{"head_dim": 128, "intermediate_size": 1024, "vocab_size": 8192, "norm_place": "pre", "norm_eps": 1e-06, "positions": "rope", "rope_theta": 10000.0, "qk_norm": false, "attn_scale": 0.0884, "extras": ["some layers without attention", "local attention windows", "shifted keys", "gated attention", "value embeddings", "hashed n-gram embeddings", "a smear gate", "an embedding shortcut", "skips across layers", "weighted sums over earlier layers"], "init_std_up": 0.0249, "init_std_down": 0.0, "learning_rate": 0.00141, "decay_shape": "linear", "batch_tokens": [32768, 65536, 98304]}
Each number is 128 + 24 x the weight over the matrix's rms, rounded and kept within 0 to 255. Layers, rows and columns count from 0.

# layer 6 MLP up, 1024x256, rms 0.102, rows 278-330, columns 0-63
[[144  93 138 141 113  78 108 102 140 128  87 141 164 153 148  99 189 150 116 129 149 121 123  48 111 147 130 104 107 118 111  85 133  85 148 135 127 154 130 148 131  91 117 107  92 153  89 132 137 100 126 139 134 145 134 123  92 110 106 126 153 128 105 104]
 [154 123 172 111 121 132 152 145 148 117 142 127 148  92 119 173 125 106 154 127 123 129 137 117  99 102  98 139  96 115 140 115 145 148 110 152 126 108 133 122 136 138 121 136 127 126 129 131  99 157 113 138 130  89 112 130 114 155 115 123 116 115  87 126]
 [138  73 167 139 119 101  95 153 154 159 148 134 126 137 105 164  94 151 164 140 121 136 131 133 135 119  93 114 115 112 101 165  97 162 143 135 144 153 122 160  59 150 103 149 149  79 151 114  53 149 124  93 110 137 121 110 154 127 120 130 126  62 143 122]
 [165 117 140 119 105 123 108  82 176 149 136 166 148 122 161 132 155 166  81 138 126 113 132 129 133 128 119 153 128 126 126 119 130 180 144 154  61  59 154  98  74 138 161  81 118 122 120 147 148  81 123 142 132 133 144 176 159 114 126 142  66 215 147 100]
 [164 127 166 133 116  98 168 109 161 101 122 103 167  87 129 130 125 101 125 138 152  90 145 115 156  61 134 105 168 107 121 111 134 138  99 136 105 146  76 122 176 111 136 145 108 128 131 121 124 128 138 147 111 126 139 128 125 133 150 128 130 164 138  76]
 [136  81 166 141 137  81 120 140 140 106 102 119 141 110 128 139 129 103 140  88 112  93  96 127 100 157 131 138 108 102 134 144 186 150 135 146 130 159 121 132 147 123 143 121 122 134 162 144 135  98 124 120 130 131 108 120 131  98 109 105 160 143 135 170]
 [120 144 129 151 110 172 117  99 142 126 143  96  85 131 117 101 106 116  95 150 145 112  95  65 108 124 117 140 102 141 126 143 139 145 117  89  89  69 114 114 144 176 100 134 147  94 134 142 144 133  92 130 161 137 139 137 150 206 182  48 120 143 140 131]
 [158 145 112 156 139 170  86 113 165 142 110 118 120 139  88 124 122 110 114 136  97  81 142 139 142 124 130 157 147 111 143 126 117 119 133 121 110 139 170 141 135 123  84  71 118 121 109 137 146 128 126 133 126 145 147 130 144 148 132  80 124 123 120 142]
 [118  95 117 102  81 148 146 109 156 194 101 110 148 116 188 107 127 154 147 119 106 132  93 121 111 125 138 115 131  99 115 154 137 118 131 142 146 103 166 123  88 138 117 132 115 143 163 173 167 105 111 120 117 157 174 160 157 127 129 125 121  90  89 113]
 [129 107 166 143 123  92 106  93 173 163 147 128 135 111 128 102 104 125 131 132  93 116 155 138 106 150 109 135 130 169 135 123 104 157 138  94 115 126 131 141 145 125 124 107 154 133 138 156  92 121 139 125 143 145 123 149 144 124  88 123 140 118  82 163]
 [152 118 119 131 125 109  95  79 140 130  94 118 137 166 154 145 111 143 179  78 124 143 139 150 147 111 109 114 111 133 152 131 146 169 107 138 106 145 111 166 172 118 147 171 152 103 129 124  94 103  93 163 171  88 117 125  84 113 127 130 113 168 135 116]
 [132  86 162 154 149 116 131  99 115 117 134 164 122 131 123 121 115 182 141 105 151  98 128 142 139 109 176 123 130 128  82 100 123 118 162 123 110 130 128 136 166 143 102 112 114 169 105  76 133 136 131 123 165  99 133  91 152 174 129 144 106 110 139 108]
 [106  81 131 132 133 151 101 111 149 172 105 116 179 134 152  80 115 139 135 184  69 158 145 141 150 116 135  82 118 112 126 124 110 123 124 122 114 158 122  93  96 129 126 135 138 104 143 119 119 126 126 106 126 150 119 146 143 158 132 119 104 106 124  97]
 [ 87 125 140 132 102 145 108  82 121 158 141  96 130 119 119 114 126 135 142 118 139 129 123 142 128  81 143 128 124 149 124 155 143 155 143 123 105 100 104 107 129 128 120  92 134 156 140 121 173 121 138 124 122 133  94 109 119 144 147 157 130 150 126 156]
 [160 140 131  89  85  86 151 102 125  77 168 139 129 142 155 131  99 155 151 163  92 124 102 136 131  86  98 187 115 123  92 107 136 104 135 134 124 114 141 153  94 165 146 101  78 134  58 122 165 117 127 143 137 141 179 144  96 141 128 128 127 120 130 101]
 [159 140 113 125 103 140 137 103 156 159 120 155  91 119  97 146 119 128  80 139 146 173 149  75 145  65 107  74 138 134 129  84 174 126 155 152 134 105 162 139 115 131 147 126 144 120 100 144  88 165 155 142 160 111 121 120 160 135 128 128 106 130 114 124]
 [113  97 130 112 141 106 139 109 135 128 131 105 119 161 161 115 153 114 165 154 140 170 176 130 117 118 112 121 152  88 150 131 156 108 180 111 122 119 108 118 123 130 105 117 143 132 127 149 115 137 131 142 140 148  84 123 150  97 148 139 147 124 108 151]
 [143 112 128 125 112 139 138 144 125 114 122 152 164  95 146 159 132 116  85 127  48 127 138 133  83 128  66 110  97 128 124 115 162 163 139 141 145 108 154 146 143 106 175 133 104 104 103 153 141 107 121 117 149  88 115 119 149 102 140  89 104  99 118 114]
 [145 104 155  94 137  82 168 130 176 156 147 122 129 154 155 142  93 103 123 124  51 133 142 142 127 155 199 114 131 183 162 112 107 147  95 103 120 103 149 109 133 107 123  91 171 120 125 110 165 111 158 134 158  91 125 124  76 102 104 117 130 127 194 134]
 [106  99 121 170 163 138 165 128 138 110 127 109 123  91 144  93 145  98 140 120 145 145 139 134 117 124 167 156 160  97 183 117 159  86  96 171 150 107 155 130 104 115  94 110 117 118  93 120 125 134 149 122 144 163 162 131  88 158 117 101  95 144 158 134]
 [137 155 136 147 116 111 147 114 127 108 131 139 125 139 151  78 113 116  91 102 176 130 131 130 116  62 119 152 120 117 144 108 136 102 110 158 145 156 163 105 110 124 100 118 161 170 150 140 132 132 137 170 100 111 159 158 141 148 144 141 135 105 152 137]
 [124 160 119 125 128 112 139 131 120 118 160 125  87 105 156 118 136 167 130 163 147 131 157 175  82  54 112 179 153  93 156 130 130 158 123  96 126 120  91 129 109 135  80 111 126 114 112 142 135 138 158 126 160 142 129 113 123 121 128 112 157 111 115 128]
 [134 120 141 110 114 124 145 127 124 118 130 105 126 111 127 120 128 172 134 159 129  85 109 138 114 172 135 116 100 135 133  89 126 146 113 118 105  55 119 163 113 103  91 112 126 134 112 132 123 139 138 124 141 135 102 171  98  57 152 122 145 137 114 168]
 [107 129 161 165 154 155 101 155 135 157 115  84  77 128 147 200  54 114 113  79 121 140  96 121 149 167  56 156  83  99 149 126 104 154 121 140  98 172 122 119 105  77 150  83  96 150 181 142 181 161 136 120 157 185 158 172 148 140  91 156 131 145 115  63]
 [134 123 125 131 139 123 113 136 155  85  97 132 117 117  77  91 106 131 143 121 159 136 130 110 133 142  88 134 139 121 162 137 118 141 152 128 146 126 106 124 186 158 137 155 137 110 128 103 131 155 112 117 121  66 106 133 144 102 154 152 142 137 143 174]
 [ 87 134 125 157  99 133 100 121 121 109 112 103 163 120 102 141 114 122 143 106 108 113 131 134 140 107 156 125 137 110 140 157 158 165 112 156 100 125 171 138 114 128 171 142 192 123 122  83 140 136 123 121 100 181 161 124 107 122 198 116 109 127 165 100]
 [184 139 129 135 123  95 101 111  90 149 117 129 159 148 127 116 119 100 138 145 117 112 125 124 113 139  92 118 135  95 125 161  75  89 130 105 127 114 131  98 120 124 113 172  90 160 115 149 152 144  96 120 154 166 170  61 140 121 151 121 103 148 111 110]
 [114 115 128 117 139  94 138 126 134 143 129 136 131 155 128 132 136 127  43 118 137 124 107 139  78  94 144 134  96 117 158 107 153 114 134  91 124 129 162 104 162  86 101 125 103 108  97  99 110 119 150 120 139 112 144 124 147 108  80  99 100 153 146 152]
 [126 119 136 120 107  84 120 124 132 111 133  75 129 136 125 159 108 148 117 181 153 131 133 153 105  96 143  98 137 101 113  63 154 123 137 114 126 126 139  83 126 130 141 112 127 137 141  89 125 161 143 124 178 166 100 153 132 126 117 125 127 126 136 156]
 [167 101 112 141  94 107 132  71 140 168  83 146 186 106 144 106 173 124 147 111 124 113  87 151  91 152 110 124 138 131 164 116 126 115 113  94 164 119 120 169 146 107  98 142 100 131 137 112 128 102 104 122 126 108 151 137 126 137 101  90 145 122 137 104]
 [127 189 154 162 164 146 116 138 149 145 148 125  68 126  48 119 114 165 129 155 113 110  70 114  75 157 105  72 116 116  85 109 130  63 176 186 169  95 150  84 155 122 160 139 157 123 150 106 120  87  83 123 136 115 144  98  86 160 197 161 134 144 141 119]
 [167 126 121 118  99 144 138 144 163 143 112 119 111 116 116 131 150  70 137 157 147 109 106 186 109 144 119 107 128 110  89  91 146 150 103  92 150 126 121  94 154  99 154 124 137 109 109 120  92 109 124 137 144 129 156 146 147 140 116 130 182 114 134 110]
 [165 173  84 116 121 102 190  76 184 127 127 130 192 148 164 121 105 183 186  87 116 111 142 134 127 165  91 182 108 172 122 100 140 141 102 118 131 163 123 139 128 121 148 142 125 110 106 148  55 136 112 165 127 160 154 157 116  83 172 167 122 171  82 147]
 [137 135 113 143 144 134 137 158 127 133 145 115 124 123 146 180 113 132 115 123 137  85 133  84 140 129 108 146 132 102 129 136  74  90 133 126 112 123 131 177 152 118 143 128 165 112 136 157 116 113  86 119 121 118 121 123 162 170 123 144 109 119 106 152]
 [140 138 116 160 109 117 152 168 149 131 127 147 144 134 129 120 140 128 121 100  92 117 125 125 113 134 111 147 113 108 154 142 126 130 113 165 130 109 127 147 115 125 112 148 130 114 148 151 155 123 152  99 132 157 179 174 119  86 107 156 148 169 144 132]
 [111 139 134 144 119 124 131 130 147 126 108  93 114 114 122 149 118  80 133  97 153 120 151  96  97 120  92 122 127 154 121 113 136 181 113 140 159 165 148 145 108 129  88 157 179 129 125 115 114  86 136 104 164 148 154 102 120 133 120 152 111 140 143 186]
 [138 130 141 129 138  95 161 133 165 119 156 155 136 154  85 121 155 154 147  82 138 112 148 130 125 109 152 150 122 197 160 163 132 133 112 132 140 125 144 126 150  87 136 153 103 148 162 113 167 157 125 127  99  97 131 152 119 121 109 118 124 140 146 101]
 [108 132 155 155 157 145 170 122 158  97 161 119 144  80 126 167 138 143 129 131 134 142 128 112 138 147 142  83 113 154 153 144 117 104 126 177 157 162 124 120 145 176 146 144 168 116 130 144 148 145 112 129 131 154 137 141 155 106 153  91 116  54 153 128]
 [151 132  90 140 161 130 119 136 160 106 177  97 115 136 113 122  91  51  95 108 116 147  98  93 144 150 164 136 115 124 144 138 115 167 117 133  88 174 159 109 111  73 127 150 157 130 105 140 147 147 152 109 104 157 108 114 109 121 119 142 164 160 104 102]
 [108 124 157 140 135 108 173 109 143 151 141 142 104  65 138 163 146 106 107 136 139 125 112 161 179 166 131 152 115 160 120 108 127 130 140 117 117 144 116 107 150  81  99 130 158 147 117 119 105 107 114 147 144 114 146 117 167 112 128 135  85  90 145 141]
 [ 87 101 124 134 137 147 101  97 110  87 129 117 149  89 124  91 107 109 141  96 115 134 101 126 150 138 149 158 109 129 106 156 125 110 106  93 145 141  49 121 105 123  89 133  87 132 120  73 121  83 123  90 152 142 156 132 131 158 146 137 140  90 125  98]
 [111 118 125 115 126 129 120 103 113 126 126 118 136 145 122 148 158 140 152 102 104 103 127 165 145 126 112 130 134 132  98 148 104 110 184  45 139 151 133 146 158 133 134 143 126 138 153 128 159 133 131 114 102 146 108 158 129 129 153 125 159 103 157 123]
 [123 101 119 108 108  75 124 100 125 136 141 142 157 123 118 134 119 130  90 106 155  75 124 181 103 164  89  99 133 118 165 143 178 119 147  74 105  90 115 113 127 177 178 117  97 118 186 161 173 107 117 170 115 101 130 147 119 131 122 113  86  92 156 109]
 [136 130 159 100 118 153 134  82 131 149 132 120 131 105 108 143 150 155 135 125 125 137 121 138 130 167 115 162  97 158 131 129 134 103 167 166 123 146 111  88 152 149 103 136 124 126 118 147 142 174 105 114 126 136  95 139 144 155 140 126 139 130 112 142]
 [129 116  99 122 126 117 121 137 157 104 119  98 111 147 131 150 156 156 139 145 125 102  66 101 113 106 109 119 134 110 107 123 131 127 192 110 142 102  96 139 121 129 113 124 139 129 139 101 157 134 129 105 151 125 119 159  96 163 124 124 185 115 163 120]
 [109 162 115 144 124  77 114 123 149 128 106 138 113 161 157 111 129 113 141 128 112 142 118 142 130 147  70 112  89 137 113 122 171 133  89 121 101 156 133 109 146 127 124 125 114 175 140 117 129 103 151 122 152 173 117 134 105 146 132 137  99 104 171 156]
 [143 116 100 128 109 106 117 105 134  86 182 107 154  99 148 154 156  79 104 125 109 136 101 100 131 145 161 118 141 100  92 156 116 145 158 136 126 124  71 135 156 146 122 153 152 165 156 123 151 142 104 147 138 125 111 116 100 143 114 103 155 121 123 114]
 [124  97 137 150 159 113 125 129 141 135 139 162 111  90 115 125 135 129 133  93  72 144 152 136 137 112 137 121 188 101 130 174 131  97 120 143 154 172 175 125 115 133  99 100 151  80 169 133 112 167 104 144 205 151 110 113 145 120 131 135 144 105 142 151]
 [119 125  94 144 149 147 105 114 160 160 103 142 121 110  88 102 130 121 150  95 161 123 133 155 115 122 155 131 125 144 116 130 211 146 160 164 161 132  93  63 137 132 121 142 138 114 135  94 128 144 168 125 114 125 142 147  90 133 134  98 120  86 144 123]
 [ 92 126 126 117 156 125 127 103 127  91 134 122 111 136 125 135 137  50 126 128 150 176  98 122 103  93 128 115 140 119 102 124 122 148 135 122 129 108 131 136  83 119 163 143 153 125 151 151 166 169 142  68 166 134 125 138 147 133 127 151 119  98 153 103]
 [153 117 147 103 131 128 139 123 125 120 146 155  86 112 208 108 103 124 146 122 126 140 113 140 142  87 143  85 139 110 149 145  88 117 138 189 103 148  98 135 180 127 116 110 175 135 146 124 145 104 133 181 108 156 111 107 130 143 137  95 143 129 117 158]
 [144 184 123  81 120 142 201  84 117 120 121 116 144 140 118 149 130 124 170  87 131 126 128  75 124 138 115 159 109 134 164 120  89 145 110 141 133 150 102 116 107 148 111 120 127 126  74  99 152 133 116 149 134  79 141 136 116 106 154  98 121 135 125 164]
 [142 128 117 126 114 154 152 143 127 127 139 124 131 152 141 150 132 116 134 129 141 148 132 105 126 143 126 129 119 141 110 139  90 134 114 114 165 131 127 122 111 150 111 115 114 126 129  85 182 138 141 107 129 136 137 151 109 153 109 151  91 117 125 110]]
# layer 6 MLP down (transposed), 1024x256, rms 0.105, rows 278-329, columns 0-63
[[ 92 111 156 157 147 146 153 145 124 139 110 128 132  75 110 149 120 132  78 110 133 135 135 130 122 123 117 138 155 135 154 121 138 151 115 138 138 143 153 135 142 138 150 144 173 133 120 157 178 113 124  90 161 104  89 112 161 107 122 143 128 108 130 146]
 [155 158 115  93 156 113 142 172 180 138 107  96 134 114 129 139 159 111 142 141 114  93 140 131 134 129 103 118 170 140 158 115 121 136 164 108 113 130 132 117 150 130 142 133 151 145  87 134 110  75 109 128  97  97 168 128 147 120 109  90 114 127 171 103]
 [132 112 108 129 102 126  50 137  68 124 138 171 132 108 144 136 133 114 107 147 118 131 144 127 148  93 103 108 123 121 122 153  97 138 133 119 139 134 108 178 128 100  93  93 166 102 104 110  77 114 142  62  85 131 145 140 115 174 159 116 169 168 150  95]
 [ 64 178 120 141 120 136 127 144 143 140 171 148 128 129 141 108 122 139 128 139 134 108 121 118 126 118 105 169 121 175 110 154 156 118 146 136 107 115 141  87 121 139 113 133 101 133 107 156 138 160 106 134 101 145 113 139 173 117 152 122 125 119 161 101]
 [146 127 183 149 164 148 107 132 135 140  91  85 161 142  89 158 111 114 133 121  85 164 138 105 122 117 121 151 168 142 116 194 142 153 123 137 138 119 135 122 133 151 136 135 118 160 149  86 118 128 153 153 133 124 125 176 118 119  86 102 102 125 103  86]
 [121 152  85 135 105 136  92 120 132 131 150 171 119 122 139 122 126 150 117 162 170 122 142 159 138 173 128 116 142 146 128 148  97 137 139 124 128 142  96 142  86 145 109 164 137 160 138 139 131 128 109 118 107 115 134 132 101 136 141 191 102 110 146 129]
 [166 143 138 125 127 157 124  94  95 114  94 127 150 141 158  77 104 137 151 169 139 168  94 112 119  94 116  82 114 150 136 102 118 172 145  90 134 112 159 203 100 147 107 155 133 106 106 134 146  99 107 130 124  87 123 131 133 115 150 123 106 115 169  71]
 [105 110 111 125 153 160 133 156 136 167 137 126 118 102 156 152 140 112 145 125 100 153 172  87 111 109 160 141  95 162  89 168 153 118  81 115 118 118 128 132 106 186 171  85 125  73 131 138  89 122 135 147 143 125 134 124 123 145  76 108 128 106 125 125]
 [105 121 128 172 128 166 152 117  96 129 127 120 112 168 166 108 167 100 163 175 159 140 186 102 128 118  97 134 137 115 108 102 116 155  98 160 120 149 155 118 125 153  92 115 147 111  91 144  93  84 119  90 173 136  98 144 158 100 100 112 141 137  83 123]
 [129 146 118 133 103 137 137 128 105 128 128  85 113  82 138 156 146 152 104 114  89  98 124 138 123 144 141 139 107  97 127 123 121  96 136 149  81 152 148 128 106 114  90  83  99  96 145 132 100 133 122 127 105 128 134  97 127 152 151 150 168 130 119 131]
 [134 117 120 173 119 122  98 144 104 109 115 126 104 144 158 100 131 166 145 145 143  96 123 113 139 138 143 113 140 104 138 128 120 106 127 161 134 122 104 122 144 163 138 124 175 109 163 106 113 150 146 132 103  97 149 156 139 127 108 122 131  98 131 121]
 [124 137 136 134 126 155 175 126 121 120 158 143  85 145 117 132 145 124  99 102 120 141 144 126 124 133  98 153 132 145 140 130 168 131 140 146  84  94 106 116 163 135 137 130 141 178 151 150  90 120 167 116 165 144 119 126 135 139 195 192 111  88 159  91]
 [142 153 122 140 113 134 125  97 100 132 166 120 162 126 130 163  87 132  94 156 130 124 114 141 156  93 129 110 145 127 114 112 131  98 132 110 130 170  72 137 130  97 122 160 153 117 154 110 149 137 108 152 126 117 120  88 126 144 123 132 122 141 136 146]
 [146 117  98  94 141 106 127 126 152 123  73 148 121 123 153 139 106 123 173 151 111 101 152 134 106 156  82 130 104 180 115 191 193 151 135 152 107 160 144 146 133 120 132 124 101  78 164 119 114 106 141 128  96 152 147  62 137 100  93 103 128  89 139  99]
 [140 104 130 151 161  91  92 129 108 196 125 108  97 152 105 131 117  99 112 153 118 114 124 143 166 134 156 104 146 115 142 147 119 118 123 152 122  94 107 147 137 103 147 158 101 101 123 110 141 145 123 139 166 177 123  80  83 128 156 109 129 121 110 135]
 [120 161 111 126 126 129 130 127 119 133 149 131 120 125 143  97 111 169  95 154 124 108 126 157 138 119 125 124 114 130 132 141  99 137 125  62 138 109 145 119 143 114 117 122 137 165 148 115 122 122 112 115 136 161 135 140 121  81 159 131 126  48 100 163]
 [133 156 131 154 128 119  82 116 143 135 116 153 103 166  83 155 140 134 146 141 131 144 108 151  97 127 113 133 158 153 144 144  81 128  88 135 131 119 125  88 103 134 141 141 132 155 127 108 146 172 130 126 102 126 149 126  69 146 168 126 144 129 149 174]
 [143 152 113  81 131  97 123 126 151 106 180 142 138 132 153 154 105 116 149 115 113  85 129 149 141 139 148 129 121 156 146 114 167 101 130 130 161 116 125 146  99 124 117 111 134 128 147 124 143 100 127 103 150 139 151 119 140 120 121 144 126 122 162 151]
 [ 89 184  85 153 126 174 123 104  63 100 107 128 167 152 136 137  92 117 153 171 159  94 123 151 123 119 104 106 153 185 135 118 177 117 139 137 125 126 138  84  97 112 127 137 151 112 134 113 157 159  89 159 134  98 107 139 110 142 141 142 132 147  96 139]
 [164 166 142 138 154 121 109 126 115 142 117 140 167 117 144 128 127 143 107 123  81 169 130 135 144 124 110 118 113 134 154 100 115 125 135 130 168 151 101 130  82 132  86  78  99 107 105 122 140 132 129 127 107  98 101 131 147 150 160 130 150 116 140 137]
 [137 161 122 123 129 119 109 109 101  71 140 127 151 110 115 153  91 146 156 135 116 152 113 169 145  92 115 124 165  82 115 136 128 133 130 128 115 122 146 142 155 160 175 131 111  85 134 163 129 139 137 102 141 155 147 139 163 129 121 103 113 165 135 157]
 [132 110 134 145  60 107 123 134 110 111 141 133 110 130 150 170  93 123 144  98 106 134 105 171 126  90  83 108 136  86 150 151 102 103 148 136 137 134 159 123  99 120 181 113 122 124 111 118 148 144 132 142  63 106  95 144 137 148 117  95 114 109  89 173]
 [135 145 130 124 126 126  97 123 165 138 104 117 187 165 157 161 142 104 101 131 109 166 113 119 146  80 122 123 140 132 121 163 151 113 127 139 183 180 127  99 164 143 152 109 148 121 128 146 162 148 159 134 169 150 180 111 122 159  91 137  97 134 167 160]
 [165 120  99  74 121 109 158 119  91 123 164 159 179 124  94 145  85 111  86 101 146 109 158 163 124 146  95 121 159 122 135 117 115 196 161 132  61 126 111 116 114 122 137 110 161  93 118 120 127 135 125 100 171 129 130 142 121 101 102 118 124 119 132  84]
 [114 160 119 103 104 116 137 161 113 155 125  99 154 133 134 129 100 124 128 114 135 119 131 115  99 123 133 122 132 129  97 160 166 155 111 132 133 108 111 137 117 143 112 147 114 165  95 111 125 137  91 152 127 161 141 104 102 133 136 168 137 145 104 110]
 [105 113 138 120 133 156 119 164 137 174 127 162 175 111 154 115 140 181 125 139 127 114 114 134 159 108 173 152 113 125 116 123 116 103  91 125 144  99 124 108 135 170 156 161 136 163 184 164 132 166 112 126 137 159 166 115  73 132 156  96  98 107 124 125]
 [125 103  89 160 109 153 106  79 110 111 138  93 154  97 158 123 137 134 155 122 109 143 142  98 126 124 115 120 166 138 147  85 102 153 135 115 110 147 156 130 132 136 132 139 124 123 137 137 115 155 156 122 122 140 138 135 151 122 157 143 157 150 165 127]
 [179 120 104 100 156 126 121 174 143 119 102 134 146 143 114 149 104 127 116 102 126  87 153 169 166 119 107 112 109 163 116 111 140 123 124 109 117 117 172 108  92 154 115  91 141 132  95 104 137 105  80 120 133 154  99  75 124  60 150 139  79 122 128 115]
 [167 104 101 147 129 149 124 134 138 111 139 127 114 134  99  95 142 167 136 132 123 106 129 136 127  71 132  88 151 142 149 141 163 117 164 101 114 155 102 116 116  84 133 126 118 158 149 178 127 165 123 144 124 120 133 122 100 125 104 135 139 146 137 126]
 [134 118  91 155 122 111  77 146 122 173 116 149 127 145  91 131 134 131 133 153 141 129 148 105 164 134 112 124 127 119 164 111 129 154 142 126 135 160 154 118 132 109 121 160 100  73 105 115 122 126 106 127 148  82 131 109 138 125 186 138 128 103 136 120]
 [143 112 180  87  84 134 148 122 110 114 131 145 102 133 110 130 120 144 134 155 115 117  95 107 122 145 129 118 130 142 130 131 101  70 140 154 119 123 102  76 143 138 201 160 147  86 123 127 142  82 100 100 148 124 125 105 140 159 166 139 133 130 146 166]
 [130  99 117 110 134 166 174 141 136 140 126 134 193 114 122 178 113 123  86 103 165 164 116 169 124 112 146 101  95 158 121 100 118 123 105 118  78 139 113  82 141 112  96 119 120 131 126 131  94 125 154 137 182  80 118 107 122 149 118 137 143 127 123 170]
 [122 111 145 170  89  99 160 166  94 155 144 147 150 183 111 106 153 161 136  81 148 106 139 117 118 141 158 103 147 128  93 126 192 100 160 152 166 117  97 126 103 133 151 141 127 115 140 161 129 127 123  91 122  96 121 158 115 147  78 139 137 181 136 151]
 [121 113 103 102 132 118  95 114 142 106  89 135 118 124  89  84 111 121 132 145 118 165 116 190 112 125 148 100 138 133 130 119 191 202 120 138 156 138 117  95 116 131 106 119  77 169 122  84 139 150 182 162 137 110 122 138 122  83 142 122 132 167 134 105]
 [158 104  89 152 110 106  91 148 105 119 135  96 151 162 134 128 101 142 118 118 135 130 120  91 183 129  87 129  91 116 112 145 132 109 121 132 127 125 122  80 126 116 141 108  97 132 146  94 132 144  97 135 121 171 134 118 136  87 133 123 110 134 103 110]
 [135 152 135  89 130 116 123 119 152 103 185 125 114 148 107 167 137 121 147 138  83 179 106 113 150  94 108  81 107 138 124 113  83 166 141 156 129 161 130 146 108 109 126 179 115 148  97  76  99 140  92 127 196 121  78 169 121 111 120 139 122 117 153 127]
 [150 124 121  97 174 141 139 122 142 182 142 112 135 125 107  94 146 143 163 103 155 113 128 128 167 148  86 137 121 140 139 130 116 126 108 101 132 144 112  70 169  81 147 138 106 116 115 142 198 202 115 145 134 103 204 155 130 126 131 133 111  83 118 139]
 [ 97 144 129 165 151 138 125 148  92 155 122 115 161 121 131 127 106 116 112 112 103  54 110 132 138 144 125 149 141 166 134 112 168 120 127 153 143 131  89 116 116 110 195 128 118 134 134 121 160 134 174  93 122 152  68 114 155  86 164 125 171 110 114 118]
 [165 135 152  84  69 108 145 100 104 166 156 153 146 111 149 126 128 114 105 110  85 167 137 121  96 141 144 127 116 151 124 134 129 112 130 121  96 103 122 120 119 129 134 154  94 116  86 111 146 149  86  99 122 154 117  99  97 111 107  83 100 132 119 104]
 [ 85  95 163 135 138 119 149 155 143 144 191 145 123 113 154 122 160 100 135 161  95 147 135 136 151 164 138 127 130  86 131 119 174 107 146 139 156 147 148 103 121 177 120 157  71 108 155 107 131 149 126 129 130  95 136  95 117 131 117 163 115 120  83 141]
 [140 137 136 144 138 108 120 115 147 129 163 143 135 122 138 128 126 155 112 148 104 134 146 155 116 164 112 105 108 136 155 130 140 113 153 103 141 117 141 101 182 164  96 101 128 183 145 122 119 105 124 117 174 137 133 145  95 172 128 148 127 145 137 105]
 [130 156 114 139 111 105 156 125 146 127 108 110 160 133 121 145 134 162  81 104 119 153 140 116 149 168 119 170 149 144 142 133 137 143  97 145 139 177 137 116 159 128 123 165 135 132 135  82 147 112 134 153 132 125 128 136  83 106  85 138 146 147  78 108]
 [131 192 112 159 120 121 136 112 105 167 123 102 136 142 130 150 141 123 138  84 118 127 152 191 144 134 133 154 154 141 136 189 123 139 100 147 115 120 140 111 151 150 125  92  92 112 138 140 180 148 155 114 137 113 126 134 118 111 109 146  91 179 107 132]
 [151 202 118 156 169  99 120 150 144 135 157 129 133 106 126  90 114 122 124 118 139 121 107 155 119 112  98 108 114 165 154 146 116 137 160 135 126 115 109 120 122 106 139 147 168 131 107 129 106 189 123 132 120 102 111 101 148 108 117 124 131  87 128 117]
 [125 148 151 117 154 143 181 115  98 183 133 100 103 140 126 159 124  93 158 150 104 109 102 160 129 140 111 153 150 109 120 104 109 138 138 123 118 118 147 143  80 133 122  92 106 109 116 152 143 147 151 122  90 138  82 116 151 165 137 158 101 150 135 132]
 [133 107 101 132 162 145 132 112 119 124 177 125  94 114  95 119  74 141 135 141 111 126  70 124 160 132 112 110 115  69 115 116 131 146 105  78 104 123 114 132 113 136 130 144 133 138 177  97 172 132 118 127 116 121  88 162  95 136 121 136 133 182 148 146]
 [158 133 112 107 105 159 110 119 115 110 126 146 110 104 145 157 136 136 108 133 124 121 141 121 137 106 144 106 160 104 106 119  99 138 146 132 115 148 127 133  97  90 156 168 140 110 132 113 142 132 116 146  92 134 132 163 150  97  90 102 150 121 149 143]
 [119 114 175 124  98 130 148 118 106 162 113 157 107 110 152 145 149 147 125 105 128 136 163 120 107 114 137 156 136 115 126 108 138 132 132 144 109 152 148 154 119 130 110  99 108 129 116 131 139 141  84 179 147 118 123 139 161 115 128 122 133 112 171 156]
 [139 124 164 127  75  85 154 148 118 128  86 178 129  96 104 120 140 147 121  60 168 178 138 141 171 133 132 125 131 145 141 153 150 114 110 132 178 134 135  94 177 127 132 117 105 123 111 139 156 122 168 113 116 119 117 136 139 150 121 107 140 160 125 121]
 [ 96  78 154 139 115 151 145 153 115 131 132 121 113 153 100 133 154 129  76  91  96 137 141 107 166 122 184 140 124 106 140 131 113 134 118 137 105 128  97 158 171 153 155  81 122 102  90  80 104 149 130 129 153 102 129 126 119 105 131  91 109 161 143 118]
 [101  84 148 130 128 139 107 143 110 142  95 154 181 131 112 163 122 120 116 116 171 162 110 150 164 141 101 101 110 129 158 116 131 151 128 164  78 175 107 167 115 129 125 123 123 132  78 155 152 142 108 142 129 100  79 102 128  89 133 120  88 126  92 133]
 [103 152 119 144  87 137 105 172 143  97 161 127 137 124 158 171 108 103 120 150 157 163 145 128  96 163 114 144 172 152 133 155 145 137  95 114 140 139 149 122 161 158 109  84 106 127 117 113 108 145 154 129 121 119 100 120 142 161 149 124 131  78 174 147]]